Each number is 500 + 40 x the weight over its row's rms, rounded and kept within 0 to 999. Layers, rows and columns count from 0. Numbers have three digits each. The size before them is the row's rms in percent of the matrix's.

# layer 6 MLP down (transposed), 768x192, rms 0.173, rows 273-345, columns 96-191
098:536547503494402496395509588529469473468479468599522445540501489543555514471486478448549552539460517497503528450440466500539449440520536543479513511480550449482524515457475484502449449449515537554518546399502485545442446529497474467433517483515466481561518629474557428477510507511519495527
096:530446488508522481537525530502434554518517574582492530600528494503462591489459541486547588504515513500529534540541549487485434528558512441563522519477480537540514452540482520471540495464514524493515492520533543550532528506510480520498532576542511449596504464503480460491514491429505499482
099:525497494496528554489476504492507477513465572521466545514496475508475502508473573442515428452441522466414506551437497545512447558456557490511469473461472596521538517486528557547459524472557497510642475490559481580469455532477456470486492547515597541502471452447496494483470546571527532537
087:533485504525480502535479520414492507531507538488472561491510480482432533508552476482419452503523572495473499508551421503510469515523536591516525463539500554457421482478526502553547457551435523448547500605470564504517417426431562528457539541515552482510519528469553469529512474551499534453
105:441491529497591489472490442510496531457514466572504578500540515453573476477400489523470517476472446464479486507441469476439524457488473521562527440430548497520539491473564546478506475510569534492493461500521486485543511560537511527496563458508472516540465520465534508521429372599530456532
102:542497505529529448538464573499521435505571533474516525480471492461526520464506470541501504386512506434508538463548500487511485483531565545568480485555510490546507545563453430458478517478549482480467498582419495529550535473508507468573506509501503462450578481533543597470622521442523495489
107:526497442536478545448510479540453436545568506428514428524465563562509552471478400503522475482503545525439499469447540427525519455497613481487489460460551467490526501512500469531513435420501473544521498538506491409513507428462500527449461519538499514507453545445411445503521399495506507490
104:442493520481468521557443475521512505481458489509475557518535496438556533475462464395460603558503565549425487454488501528533526590528453516485505462482532512468560464528502482546528555571526454492537593486496560464509429472477502550545509508445477538489425477485457557516453428542437480502
093:487550483411440489520551467524503589503478500476472514489479571428474485523524517467552509457505426533492486559459504480500510527524509552412475539497487529529540489485467473478477484536402522500496473541538528481448466475482479519488477479599547434486503543572599579483521539520471537541
102:432490481397503557513497480505497556500466487390521495500506489426478408482464499528558463522478540513440539521489482547527482479569516454498527494530548415498491574439486513421470479497442510421508479510489544513521458469490470476475441530503546496534492486512436513507479518566456476521
101:530493444552402583417542523491501453478469492501549518515477528557570466489531522518525506536548504508581553576497494503467420529466592506555498495519461528566475482482502539532469460425536461600498477561488471525466472506529533469488467497501425506541476529509489512531434493471498464484
099:566470521454524516436473438530559417493447494450434471524523487446519453487510551496537474500528516528497468527483548526534484441538437426495501509583526551428514506519528537509535452521550535432438475512549523459496418464511495580458490510464508522460523501538496392517548483501580492438
102:483496494549382524555472518465433531527525494458518437474511473479498511497509478537404564498516449476482386525507526500478557513523525444421552521455540434456547506519479448534511570477502540567467515525471550425534479601526490497570544459545519558484521560510525411442474478485477457420
089:497549509536393523519548584461491549499525539461466441510518483559471473529438509451490538474486517458523582479468501414518457549585514452528431523518521435505505542498409458504449427477491554432511431510516536490510529545535541511536464574515529492445506440552527482409527464494533575444
109:525530507578450457512559533503561457475500542407495538483553469495539485417520483526511487457520522472500438473528450482568448503522562495488554483508394494535551538520443486472517544482473520502459563499451491457410431521475552496412475487431450486489475497489510465487456477470473436519
101:467526518507555466470416469517514442451491420600461510499513521442474562545502562499453543473475442537516403443544493499522504470470466479491469579514534473495535423409511484479544498561518490511543475444507500507515515602528517555522553497500524573464509517530493448503507449536446567482
104:492520514486534484567500472491463469531537523522546547526476522478539434477429442503508453555425539487431532518541441596497507519479554468513490474455509488554498440572580501535527532561470597518483519523468543508429507512514489465460510520520500471554478501528531533469495501450509473565
092:497486461471477493500473474474454576450473501500418504569512488530453497472440491578533417516512471599493526515465463508554474454516570512447441445535545429457388531475535497505471592486496503494514501531558505484415455462468467447465531524545428464522465578460517475529644467510512564476
107:511486528518493523495463515465552525485491473523481525417537400477482502434486542542512517524517597509537491460456433494541552529540519505514418528503514443526500551511529466500529479550530476484581498631523542501392489480517467513488383568588530497492498506553465511502482432473468538452
098:458466558518457461571467448563425490524468493535481483563493447520545466416495516465511429515513519430559534440518490469436461439469431486455528562527523562526515525481512503431526480569562524498517506474515519509487451400501468525516546438536503510529519478535497492571478529513510515507
095:494469485501569497471506471466487515572511471538554457492525484466443494545532497508624439528547426484549511440496514461526486505515515591474452489566470512492467464564521569505506502471470542552467576453469501516493517518481492409470523582467563458480465469553471450486522503518488505550
093:432449550510471550427479549477534484514555555531446533556508512538464527544499585472523521529498466511475513479476554527569491532504469548416524482496519478498489492488538461491454477562509507537544492569513473448527564539492569443489522449509527571529486448533443469490492540553458536605
104:531456437472500568490486416496477522478492555493461514508458423486536568535427514456490496495521497520424511541556471506486482501493495532575496477497521440531413540503403501512497507526458493474576497480503489491492433492520486486475503478441488491479539464580523476457522503535428458549
090:447510464492445478500564556450500532433555480469440511436481515476486545511478547518511571507600574477497532494498452540559495515482503534471551495513481444453537520517463520466446485548398532504525476536489500458507478467471511458494517508499440472485539520494530576594557486484452459502
094:419438542535512452504470578472561461516461581506462568552558488534554543511556487483539492408495473496496541566582486501462496524465487478487529543500525486494508534540510449517508435505488513521521490528554549523467500533539553502499483555480548506513509445486485468438481526471505468474
090:538463533539460476494457475507544454465576511478533562550620534506494483530524533482498516450564502469505448526507500523454567425521540527522401479483478529519561455558393406504551489522483525526549486578466537589478456494478457529521518474557521464562559500485468485519544475446496550498
097:476546500527474513514510455539499487509545496425444530469516498483535514505471509501448479487445503487500444567467540470532426461443582499462551529579526537501537502474525455485472509503484486452506531499499522502547527477399469459532459514585484491567470484534481547499523475488495495536
101:471502463452523494528436565524534452504494538505529459509499489598494451502484514466487494493505482547503472494499499511498498563485560542475505459507514530454478460557456468528504481490495496514523492474506549463499496541422414477474509439540515500585534553541485475484534527506531530569
102:409530480544565550506531457507536566479563475491462457495456489505501541507493498439529566507503537518489496533533494454464501433471476498457531508497459485562404483433519496489545438476507556543573517510451471440553507488472518448531509430513539394510480503471499548501592494505473479515
110:409557467535483489496516531478451452519449497528478535487592564510491498522443530523479468516475432495472478425508482530616477524509438550502477407528526557452501477546521560524514536520450528522509495523512467525535450483469507513508550513516541491531446527471464478522584472527533517506
099:522526504465538533431553488460469456442492447533466516456583503524542524523511462531455507514487463557491536488524485499494555507541489540483479467414493547505529465465462557510455497534451430518502485451483497460540520548485498440472520550446475460525494556466467474498499494494486513520
090:517410538491485523576487501525554484516633558604441551461545506574457466477479468458470450496514454521467552526494546550563431499505559476518490494498502465518488530526431499448554528517549527478449429453528431519489513513510525484532556504509537498536501515533529493459461529555499565540
104:529520483558539485519471511461559520399522501522444487494514526476559583466485563453494480500496472524490470431526523446592516426466524456482432548440453498492515502475460456456504512515479536462505462492493483481487531433461507510449473497484564553518488572500480534517463468468517432547
102:468506428450469520456505479444525563555548459401514486490424529485497576568502448592449371529552530542457473435519507502529536516469464431500559568524496537557496498500524490526524577548492463471474470546487511533454509434564438534502563493546490406494508517521556485545453491520468480538
096:448507511502463492508560507486482439477481506460560562584523519503474515516546545590484517435456540515450545549529562522481493444511552461415540546545435535432487493513470480499517457478442496469515517470498478558420469556516493510482541456534484607465471484478490540478488497601542614495
088:511475495509456486520595491485465541438522488507525520541492490558476512469482510503457554495526503428597476449586492386549445503488456426476545548446568523488482507539470528491483507549505556609493538434508499432508512512475471453474518531557483467472503513464537507473512462496497497517
091:459523466445526456506492479482511566439527488485498610526493513520445453441558516553475535481497496507479545503528460484504546507497525451478441455537444422528503498502615473464506504575467536473483524547484597544531441508490546496498474454485494501452477510521494529433537489532561526515
089:465469511479466520465543514421520535483513560500419489495570479551490481531520549486479568450435510453500434499483530534517489438514517523497472421498484482539538469482432516420567532533489527523397466510564480503478449547522526492493525509511540499509542538484491539554501536534467543492
095:470511516548474524539548508483505555504469431464463462441485570506515528499503540553491561492513438489480492504622533481427493533488518477417541506476509573557485524533409567539464553628474468464504524560479508447432522547473503543535465542501508447529547455497419458472564476542530630485
111:489565516492467512538531492505517476532482500508504556506562503446445498503478455446480458523537550542416456502501530486551510513533479501492507490571563503489525470461444446525461492493499443505507501510510536510402500597468452513433493544491456527517404490460553538576439475550531590472
110:487474506472471535579541488454501503497423436478440513485466443452489443527535485419453431485427451553480489532503482518499557550535530506527508558519485513497535552453547549503479482557549468457587514494478457522510537431485488417535521501494457506407487539396497548497513500460436433488
096:516421586530465413462497508469460497549454507531464459528460523438439524510410409379507564511447526398504460572440549513583470528501485472509524512457495457464507498496500516524495472551538551574472504533570519507457499481468535471501520501527455472499546444520514536496488423547540518526
094:487485498515475536467498493538446495422511490523498612508520568420515528500506512482481562492521510539577484459480487486484482477493563533516550538504382469449506534557505512431479477513551468523426447409413572507461545468540478578566567443506459463463441496434494413478493460500476472528
103:542421460548510452446447496499469494510530542529486459517452493506519549559453511507455434460469494476501503453454469549532500502607493433473492494512526484490524547572565472570532569441582573517559543550464534539514488518484506445480513535512532478556436553480500472531499457490526481465
098:477492474499481554462490563485457506496517452508467526554482475496571505492576535459541553482443556505497485517464563551476511473465415541477522540514474463504517530471512484510477520561547510453512452467512497391477529532544498507524453537489532549465530496502496492524484560563448491509
090:495486434484444515533552484524465511488486459545512487485430498475485550519549545426525505453536429463563470439566527509488468457410526521407525458447481516527451488498449514453544477481467480509517507531453583509562580465433506412513451532487534436546454505463463547502518459504409512556
102:531515517432556497524464547489482593541461476483498561478542462442492529531558519472515552450427443489530501572502531529504491541500426482541491481541482558462494507479423469446441486565537501497524459433453505491399460507467503521474522543528472527529523451478530526490491462494445488503
094:515481494428455469441530556481545498510477482508517477446495511545483546413508437477550490499578455490448489544541516475452469519476542471516511502486463628560546559484521501489507571443436423485468437442440494476501416484520489550501549561516461468504400545531538484525534540523496503544
098:547500550542511454458500494444453515511407501569528433543581568397499502479507494544440520413512470490551506501505502491458421466494475445491557464554561471482470448538549452531515512505465449457489575545487511587517499475461471567522510480482505458461460536489483438526500489460516537559
093:464518536481572512573418439515449455480444497488489565488504463510473588498468545510462494538505488530429538486471527528513451546430510525410388501483493529469554495492494513479460449523459472465487542549497582403493470460479474472534477492492493446533491480377431537522481531545476528507
111:469469483435525446468502552497531557590434499446487544505507525483479501552601492494536526469500521481532475510601545487531533460491541451538473436540508411505460557475505518517507532475505460468527479594446466487512535421453467516528457452474458559534490462483468457532522467465466462449
120:496446535503537519509537483527467533432507584513570514503483564429494488458489541443516560494415448541492517466458541504458521539505536495568490490448503518479424601501504476576528507474459477500460480531472471528470499505535472476527526486453479514570540442477465449558553394538469497542
112:497461578513509503525457441470562605528520544534462493548530523518464465562486528513507595494480492423515537475451474483481435521511478497441514551558483509509523615480440469507461398509482453515518438473461485556483528497439567400484486463478495534482557566554492490619466524520572468525
100:488538477506504558570452416491427433518517524558501528557498449506562528496505499566536492563486515529552436480461466513461545583439496445526544487410576499547520523453486527470451549515430498538522457489501504493506481519440505480475469551502441595526540424483510513496521487450464564468
108:527472538466498533473459542440562570533509548480525515512484511533468530532513482430516441470587549530496577557452532482535509443450560535499434500407459481521465550503457493500489505511524549541470502499513518379476484507436520530521469494474590535513481526469544514514496454598541444510
106:567571538521536509567486539534532549527418556486497558483547471532478531518526577497508470529437498494492533505510440492541546426502501501534478459573547486476438500522519490504549518517477445523535475458523470475529519444509468375479450496510462516507555505527486474494496494477473538480
103:524472498498489475494496513489410511411484475510496454527456522531519511497484475557510480523492496451504505411522470487548545485479500451510474518492527524496507485519493499510522516554469525455523496473485458502443465504561520553549526443583584550496557598540493455495439474509493501489
092:509522500498507499485484525534501528530579522515494469525472504458490592446460571467461498481473514485490513462483520449460455503475505536516523472444514486477510476511465450562521487489450487534553513428598474521527495556450541533463496512448537470495542522511592450488468488545502441479
092:450533446526521437538478553506573459497507535496593467466519501518478519558530570516508451481478492458545509545506574536471480537453488542527547424547506464491494536566483508524482444480560539530556566473525513489460455475519512518552542502523578518496454571503475503496447534533508492469
118:490562487454465510544551493534553536500542503409519496457473466484443470504473446469500484493490569544543488471507498478459545517517537498435421554558578496522565457482552453507493457522469466484522477579440534453456566535510525580509523485548496525502446432579448482511430478469519497519
101:485514486488513541502513552540515588514433408441487504484474463470466471508561485456496546505483497494453582441450479479476463490525517444498556494547453450484564466446490465478581487457524521469452467497508544492489513558478511377443506482536499472517531476478541514560509489561517574450
109:496515492516458485488464497534554572554595526527421511474461519440548601557485540573495467516513492468474556544514475512535542479526519480515510488454468517441528614496546470488444512448455533468467499542534481473500411464479542519471459500518556434542493416454514530459536499583532498443
097:462514542490514462513539489479501525472454497568519503481425464474441508511513505472510547562488516495526450478455519490529508483480564457514532482496437493510466571575408512456488514484530543492583452496517580485511520453507505557501406489490541549548446565493575459534566431493481524467
108:540434473514474482491492534549564514486477536492483425484489467473513505544468538486528500557550451495492530466516499510480472498524535450548546461572469537526496501513565462512512529436543506508533550531518529510566447471483532507428467475518510495504471527461435541419440433539568475548
089:471543421515514559435544547473532560530486533511560516496493547514448490498515510478475470497495531422480511431476422519569506490544507567536432508482487511446518444532446537482486472473482527514559393464491515455516463533535542515456480438484475527506512540515492440530447465606434539498
107:449524541525484467483451507507468538512423457475572555464520494486486582552532450485458499517464522494465472494510456483501489559541470501494541472492448490489515543493461571455496523512469489472582491538444526579577487484414426491552542558510503481579532510490511491512484450521536485461
105:561464554504491498489509594487466432456518462467547514473537534539447510463503476499485492462558488466534509437465573493518518458568460569483428497528527447445580544484550442490493563489529490527518552495440489482426534462526532527513484471525510460578445511429472500571492491516579499501
103:483479500492528485533480504503547379470509516519472515475552513519497431530447478556495478486494552469524547481503465524525514402442522493493455529507496589551470562476479566515487496498489449490485457498516559526509530523526600454507545499552488495471490441548433568534574365491510512417
097:459430491523467457530543554433522535508462562511529536467552462499520488442509519499501429474520551442477511508470557454504399457534490486503549506608562485501518519447470485561527463550541510529481506483464520545529517479444516493506475568445489435523482500542495465510490482525472541458
105:465527521503464467472471534523553514520580553429463513493490485548488553469396534460551540462435497486503488462556476513475549492536533529503493478458489492520525495515506494557565446458518479528550468469491507471513443522419483502544514519507573562471569553463518428551441417508520524471
095:533542546580486517487499473483522520530501511507525518523497533436497446486521518502537514416484498514573481477560447484554524474489533402439515428421525490450490511533480512487495519523515494479505409500501523498505495401507521481572543474522573565463501518475500555551516472485474504423
097:546475552499459558466470518488493545446536458511461507478507519466505519460544603569473539515503566528434565498457494487554584486503512507471469486484554472516508525483509484444521492514437515474457606508538471489485424552521484469530569458497498520483481501544501491549543533441517531483
108:501477516473534472427472544546450468447460520515503516479455499557465381490476494481487484468469523522468500492562487524492498438488446462517454536456571576519417456533453504472568510540443455497471466487604522561521531551519443522462406459445526459503443499566434499559487489511424468432
# layer 6 MLP up, 768x192, rms 0.127, rows 274-345, columns 96-191
094:458550515560530549517493412486518635480512458440539503519456538449506475542502528499503529510476515450430474520478530455470551501425558497470467531528452486458510509488522458509524547456521417515571504528468478489484511485519428525556539504532548502524478530545459460440548525421555571447
099:424498539494477496555454462545466527440556515483557542518589515497531475517490569482523549550463497515511527498481577455544442445510508498429484519486497541516436531502496519416461434469498450476451478535420523470414534517575538517512481463434478512484503539454482480523475507514503530515
095:487533468470539521458480463584473465466533493533522503566486480532486477507536446498469558461508458562511515548583561525499494526525540461495493477481513491523509469496554520491425487484468518433512496476509483508568597488516522518505489523494493508416563453501481481449525522551465505492
099:552496499459526482529499480461505447495538507418464439496375561461558521510520521574545509475507426494534515492491534608502467550499470540507434480482545510522518480577459539542463466497450515492512487504441514429493480486557496488480433519542471471533550483481475530459448530507487556524
092:489503457495473463468460541439490424460542482543590439456465468522508495473511497476491426589397491531465505522474607517508487505529381520547536557442475425421557568457498457508469408563532530513520546466527464500565480555545517570513502520527533486513459485407477494504521485510496523570
105:502601606504576498490483501558619564459619489500481528465474477434483497496613513493556440526521529539530453514507507548488498454482549506609509488529436495516439475542501468493471537515582564457528500457526508486483423469537490537503477493513483465500568494497525516523489447490464544541
108:501497462484567537425518542440513458481556504541510471437480472516492481437527524522508435533510499593456487523529468538500500590477577550507460519543532494490487495555535511434491582493490586501519538478502549458494495495518485533503513520536478494499515528495487518503535510511527469620
098:505519463496486540418505511512491447543521534520461534437620481472530427496502526485508506461447520505471554507557460466472474449485464495548492503479441477538540552460502521507437443518568467492528486443532504566516497475486449534466432555534489528430484571520427536505524512475441547512
111:466511499456491555466548455509460495486493497429445540472500472518490469594559468462597496504579519452450512504519496515493563528498555522469467470450453483525411548529432447460484497504531454509501472542466504497459558534448418519511415539477543489483503510468407500491529479441455515460
101:469512485505523583485460534449502439521393446549487453470508441527436511494481489478573554471508490511442488501520536537523483542525487508471541500439455455418446527555451530489511597455455532582468472432539510558536555508530428519506498437470497435536525522478491469455537507574556503454
106:503471439433521446543406530519424516546562421476487472465502527523507529472585442543460556526504494456482526430485499488532434571525460534543430474485515491551468482500492553499478532532451528503462510502491573466542486522499538482531523453565442441435428494507462505445490448507502477490
102:466559510484552483507484469443524476535504447413476569459430464466557509523519464455497531493514539535464600432478493547475410478444449489536525592486531522537495524456510514455487480507489464468554579457497466530489465456486477455511542417499536548510426437565406541541522511482488500435
089:529511507495534458490466494486491498465547505480510541457433466455464456527523430514433549524501467495506497500495461552504523498443473577495534506551524549464511578472479479426560531540471498513429458569592457534527491475420459456428462516509546511535476579468547533488440438528539463490
104:412445490462416521516547510548486455516465520434566504410514532529476502563459430462535541456478502558447547575516562514462441476498465457450489477507452490505540495534468491441511496508532530512553574541487496436492551454556499531548478482508509498533515509493531443435500586450494461546
099:490436515483480593473481406480522541591495536478503417496490469490485482511471489555443497495479520492498451527433532487463484523545547543495459456497526486440476508536530513487487524528421517542526487456426493416499424514464531481522473473529479530499535536614524522431480565455507497550
095:480514504506554522435492521511507498472592458509444490425478483501460549467514549483513543416515480531556548496512515449481485555519544464509480552537497515540436509457462527501483485525411532460461488472542502470509507473499538579516512458533464506479512449494480486496510581474494498456
095:468588550439506528439491460463484473517577422472564473518459501548478454554461450495508464471614530479583534493522457555495468483434508471432481483499504502528625490514459498524468511457497481516598458449486510507488470500492517509523431528470522517449562447487495502479528514526504427516
116:477498505521492507537458489529465479481498471491496451513424491581527503477516512548496515443484483496530475498560463479496519539530477523499504484479370399496552507561476481552608469547512487444461560467530513496506476470497458538515442506502501470461494456483551515548555435529551467427
101:428468577483538500487515553563516488480488473465534439473540520516463477542527460511517466481504571503516519490587412557491520483469477480443507579458482430522509518556438575536551472482523450553436530467512488495476518459487431467555446539433495488412492474501460454573543524490472522476
098:479494533482400492477477558476536429416528488503516542492519540501439479471478457487436510483515565497501491470524483493499472452414544445501578454438549484546423493511502484512533457492488448440546517533551587415521470572532498526515542549472516471495460455509579501450511520536540510450
093:570542521409477477530419499478417458441467480451534478422503481442516495498490436526514552561511572529548502467522534497480501507505514486445526478539545527507463492488477477499458486525565474468470474445485482523481516493548509503529475557517551493474411527554523449492519512475474456457
105:519492478488565484466477487440510457475499488497540460532538455476495477485532474440575420543522564504520507476477579492570599553504562480493484443471516443523584539536496485468466479461503528522529483453492471441484505452520475534452466477540519495433466499551419477490538544576552523541
090:464462453426474562523381501487492498523532485541513522516546470423448459507470516482512536466383540504529521479433509523500462506495499553462470594474525580509581546486496485506548499504499452549530503486476556550487486480542571496512507472549477465456475535522385475448529513484472501474
095:484506479530539476504535416499519582544494434484488496513420493458491452557496487497515486527441521549494529526552476552591514485561516533519490510499469520536527460532451489493505554562548544572443511532438473506451479497525431476501455508443473433532537463473480504510519544466470483486
093:502554503491475493428460500466431443562548509426476488437515470495477447504516573601541469559537496510482481456533474511515526458531415549547523485413469568500488435546461551514483521560533488560551520474532506434486533562534557499496555480566495464507531567514515477507490540486538525481
101:548523440542496443488525465524474531508489482465508523504463507396514526462494512491509580589537503532527505481423550514547412507494505445537466533530540531458519506489514450544502531545476537507478523507525480555516533537443446542375532479510488523505450520487582515535513431549488475528
102:526531501440512518430541424529457454466514461474530516493511522485528422511530508476451471522520520520464494551507520574482512499499522494469485423487473461514429539433505508526575515475511525501523501587534526549485601420569505489478396535531597476502468498488480496521536470477556456520
103:516487475496482545507590537508451525509485493600483465426561494395500451483473389513498529475512483550505493537513507552523490449511438440498528561547512472484498407478558416469419447496534590554454485488480489548425476526487443491505515503522533543489568578457510556523518519460527503492
108:476540441478488520512558528456498497472494460504570514600557481453483552552486462529500434605540528433463490435442564427424584538466485534475534575519512543470443556394477498419476478482514514538517581477465532497553457481474533527524477563437491500535495498503510474404462538423490525522
091:472565559458497508507439569441507478504462581549499516478477459502547468488521427503531457474570476512402501392500512478478500479504519429453509495546494485495512508463511563529463510479556418538510483503444489498488478521487494520521486505552451504509499504534508463526557477504497542546
094:493492500453468513423522514464513473486436429548488499485457485548489548429526469495496545477453580508490529462535504520539502534535505458433477491595554430484487514504453514465498534571533531507490428486494492464551473551478480574528537540518432503446486533526431488510564537474516535492
102:488581405483480551478385537558505502515512428479508479510509532466495451509533493513545454518538467496451474557399483468452473466464519525499509538515516466552509544473518501421446521573513527455471538487491533501485475542584520479516502522525442427466491462437480494509498469532560537424
098:499473595515514497467526567524418529460542456494505455533475462451441449470504491487463513497492500529529535505419546475489419549479446546514479475605556486527547524535417581482439461496481538536533460491464472502483496388516518511484487438584471487491504455540514486491494566465500426476
094:447503445495510533464481473553589505555552467474469484414468481509511458518558516501541488513507560502560456478459475488554507577446456527502529509491548460515500550480530500465484519491508573535485469509439536475588535487508512472496478548459533507484494494519501520527472457490386433500
094:504448518491506528597570488521538450512531488393540495470546472502473432540431526501576543491447559524379490510492494503474546537381451479509546519569434514496571520442527443461468449486473537438489557486532522582492542486517577504488512546442499498513460448505465456542533452527474487504
099:437531443435491528482568508493520521541462440404571460485514423538461470537538494462446508504499498498525523515478504457480484459488480523477524502516432533427492457523506544502577432512613453452597540479538462493543522549510514450519503537480518454450500472502465518518491471523443478471
093:532439566437455580492510484536495443524534476519464552548531607493537553489506527444565508509445477510442551550408536513459454492528517512478543487470503524488503506437524567519447494484595483498550539516436468504465414458505507515505426498464453515486524459540495461400543497518554549461
099:511530524484500513526526454467464474566535493525508466503488377457508508477534526558501455502530546529472453524515524470489514498467480497569506392474477520468448514437548497451422418524453498499427506513531568436533471525552430536457567554479469509532496474553483465521523519528542451492
107:456535511571433458432481559518556436499568549471548504553518533514543501596466500443473535447496439510616516450529568515459548466534579484547433543501432527526534495510493524558481440510538477459525475542515497534458537427475461518501513560586542483476456528478471525508565586500517481495
106:424518433470564498578524555499516556484480500458534431513479534502453438484508425490503467505568520481488518445508496526399512492478548497498565502471537514505437538544563538482477525580560503516475467443535551516475433501514492486500501486497475485457415532478500446493571527497539506521
094:474521462505589472532524479511516484494530557522543537557461465487512431446437451472524588536486523521446472479452552425439482439564502467531540464504495519546439476474486467462496418504492496472505425472457485461517535444512515463550547547477420550445471514563508476608472490452512505500
094:477581458496479506458472571509497511534486423544495495475566580465443493505498542584513555560500526564473428538511443453600522477484521440483536440465530453426480484514572480487472520523438550528456403498485468471543475444503516457498428471495478474478455514450477463514464526583474494450
113:573437486498546477424514490476495415529484494500525481520442558464510514530472482509479518485449457405546506531478508467510498492500481509455518397512575493464586522576509543580517564407473528547513487470469482439489526502492510519479468512477499547547518527495457495459553508539531516469
094:475559529522527499555497546479472538471499515533469459531531525446517543475531487492522468569430603523544536517462421470490472489511502509526464425549474460451575486529496519500506468565493514521503528531420475457488498433507434479514487535485502506485447426504464575457515516505590509502
093:529510510383460528445529412451572460534506561461496532541489524517482449464419502531491518599502489492520489530540544529544568492518507530475453503458536478463503549541433491541465492569565474522482477547506475516458573533457438537501520546520575438496515534515511560518510514493542487497
094:467528530405441553470439465522519443506521452488448497484533465534496516463498557501497473575537551587523463431573505491574520498438588478512455485486482497490486533470481483429495518488486440500482532430551501501527531495526480566552500477491507483508517575488561510431528509529533570422
096:508479466484610493478494485540516565504527501559494514506545506490500462510500489506485530490446455503479483524571503492536619407537398424481539475566440477508472492420440413441536549586468553552490446476467502527526490508491426505495482498483465513512559576491487537512456435472508476498
097:471548524524530569458487484516556485477460519512457438441417495526466456483507416492515479492490498502433502561481525497510509498442518514434521571490461504472536416485457496478491509445517584485512457473475478519513489479444506389456510493470531562465482401519501543545466577611473511445
098:523513555487510548465498447488410448480551497475466427547549552496518453525559454480490491473449571446531496502584491473603584532536457425540502510577527489537527490492486495535483509448530495550532477541437476514520533602538462419450542487531511586525515509463510562462509510521484535515
111:495515507467524556520516501498518525497447466486513483537518508552465506520531510532510523507440566514565453512472476468503476531503446488426496513488465547476497531551550534484469531499530527485537508495532430540466483516508405530637509521504488461433576521456464544497521456413491486551
109:495418433499537430515493512469465522508471531495512499571509503472473512479500494505511588543584550526496354436493550477493581494495451520573454416524528468446505569410497537498525508462462478509438515536516479529494560507533543494473536472452514428444460522491490505481508454613550538530
108:456549561508504523509496521495564477483418526470508426552498566469496450493478443498464484544575490524554498550493504491453392491487477428445472443518449523521522566547443454455475563499508473482505505553467437483541517487565539485519585501524549480481556532491523485551544512490562524493
094:517514547452507534484552426473497480541488486506554545473508477493537563483520613485427486495455423444500485464463521492494463560487465490429487526531567556460521482533490407531548505518525532616478493516528458467519510514552515485512461521487563523529521442470460559583508537473546408493
100:497450479549453512533540442458474530467440451580545490485567533505465563520538488502490570458527499468499487453512500509523546578485449498523554557464547432440477480430529501438456574471481492497455536451542466481528460499459518458484550546458503422527526533512504475520464484541516490480
105:483439488475475483527543532433471451507445504509575440456511516511490504544523482495437509506480478511525573541528463450535514471492467536458468562470548490578542512518517484447510511495536561510443488502460541553552498500425534491483524521512526444437541579517460517498486532594495468536
100:479520500497455529495457480508510476562531531494476521539576546485422460484504469541440569490503492530519462448479499515425466526458458503460478558407481482504547467571488470557514562444478498490492428550554529573463475507527499467445490574521476483493415445460508580511515429511521488500
093:428544550508502508482514501394481518541394508474555508466432523514514530528515431455471550505501453490502545505513539545500480415469437485486515461467438516464445514544539487464498475495466468465570437530540452533536430440541536515493518531476447552522516567485514515488501586472526518467
095:500544555467479540518583518454456482467591541497453442515558531399479535499478492475470467557501464548502503470414488461435526557589497498475501541442460545553576469458375524458492497496523524477480495456463530567513459439533495505540424524511456509525537517539439514488475564494522479459
107:483485521509460534508542496491510464451463453459483419473481486486498456507409462438460421554493507483482490537458563450499424526469510510510538599465483459565552543591507558488538458530539521446540558481551440524490479500494478571486441450572463533505507563505523469578502518512564567515
098:553531532459601543391523483465539489519505534480494494421532500485496491463527513421536451497479449527512491507455564492487582493416519545551519552436507455516460443426443540474524489568486476482621523521497521498507527519539462549547425460519467466491496569438482524476533452479531475538
107:537530517495467527433488505480552526527509589509473513525568499469485422511519534522532507464483511503487502530501486503476471510494497483516544491509475486502513487561502494499511468476489483528495571571506507460450405400518495463578515491475521479465526427501474442592503498543525532483
096:565539461579531469488525495555490503552555479516478499475462478440518483520502520513519457552502590479495496435482528532579437458508495393486541542523533493524533462508528531480571493522491522471435514407522577489462543477493473520641481492564483463506439490504491507487431479486514495519
104:516533534505469477512475508472485467534563533415569502450512587450494471574470513543443464423536517476461498426469516518461459489511461392528454473504488612452474504491439446464508502509579508528518447538531526519510542482515521557426513384484555474469550478466447516553568554491444516467
088:536504527449494430474447546549464431489511548483448411482503528509516498464500456506501558469528472568513502504520524484421507520517474471500516472510465449486524510553489409550500473504558543405472523468504477501493537422447479529478546494498505526523462462594429562533478423446571553474
103:519454516553466530461525487511474504522483481587590513492552494543516500549474514509475574507522544481485465508436465528512521537586471428506466505548435483565496519486561540529465533445480482577526550535542479512432524502512522524492546489512549457470510512531471472514475457496539567574
097:495519531431538472475521559420468533507485448509583562526484513578593527562566450504479453550495439491532468573523502447494484442454483501501492486518492447537453472459469555482443505442560571471496515479493523442526517534514450510491548478508433452483506489492478546472547477532560553493
103:494423589501509486503481545481445447483467466494541557493500470579510565576480515478476520531560482500485508582527513500546557470617500486466534551502523428497502512510447525519506431468506466449464468472531556494483469512533554451486488503479555542514456533496471487471491491427522461540
100:512574521482545569549497435466547487546533463466451585484455452488433498472459526488488529540430574434508587567480471543562544470530449537469456490508475487473503467512533509478458454562475518535472477457551446535504462485515548444456477499503461491471528525503540486455486451500473520486
105:495433483563429543501475505490486448444604517498462419526526492521542532436570500501486496490535455494536400468524531512466484499478479447578499474536526519487502534503442511541524490464488550481506437442519582487488463518450523446566492511473517533484506461500520494466511482490481549515
098:539500506555491533510497422486436466460527453513492483462490574530516507546539401496519445511437461496490503492471477508513515491561486460495606489535470546511523499469502499517485476446477541496553477529540560474594417495479414451501476464525452495540466515511584582486456484485578554554
097:505508533483481488488511512488498500545418465509470450411515518484459439519506485495488541519505556487522501445469529535484385608482606500559471476504507582577519483480457437568465439437455490471459540506466452524481520474576496532521480456473532509514454458507485599538562468602479477459
103:527490431577481485443448497543499508496476429480536453441538539495505481568484515531552527441477519481449520555492537425492574513473503504520458598428459588496516491611417474526497469450582477482472545473531534517488483483529521481431438386395503496470432505519477518572483506564466459453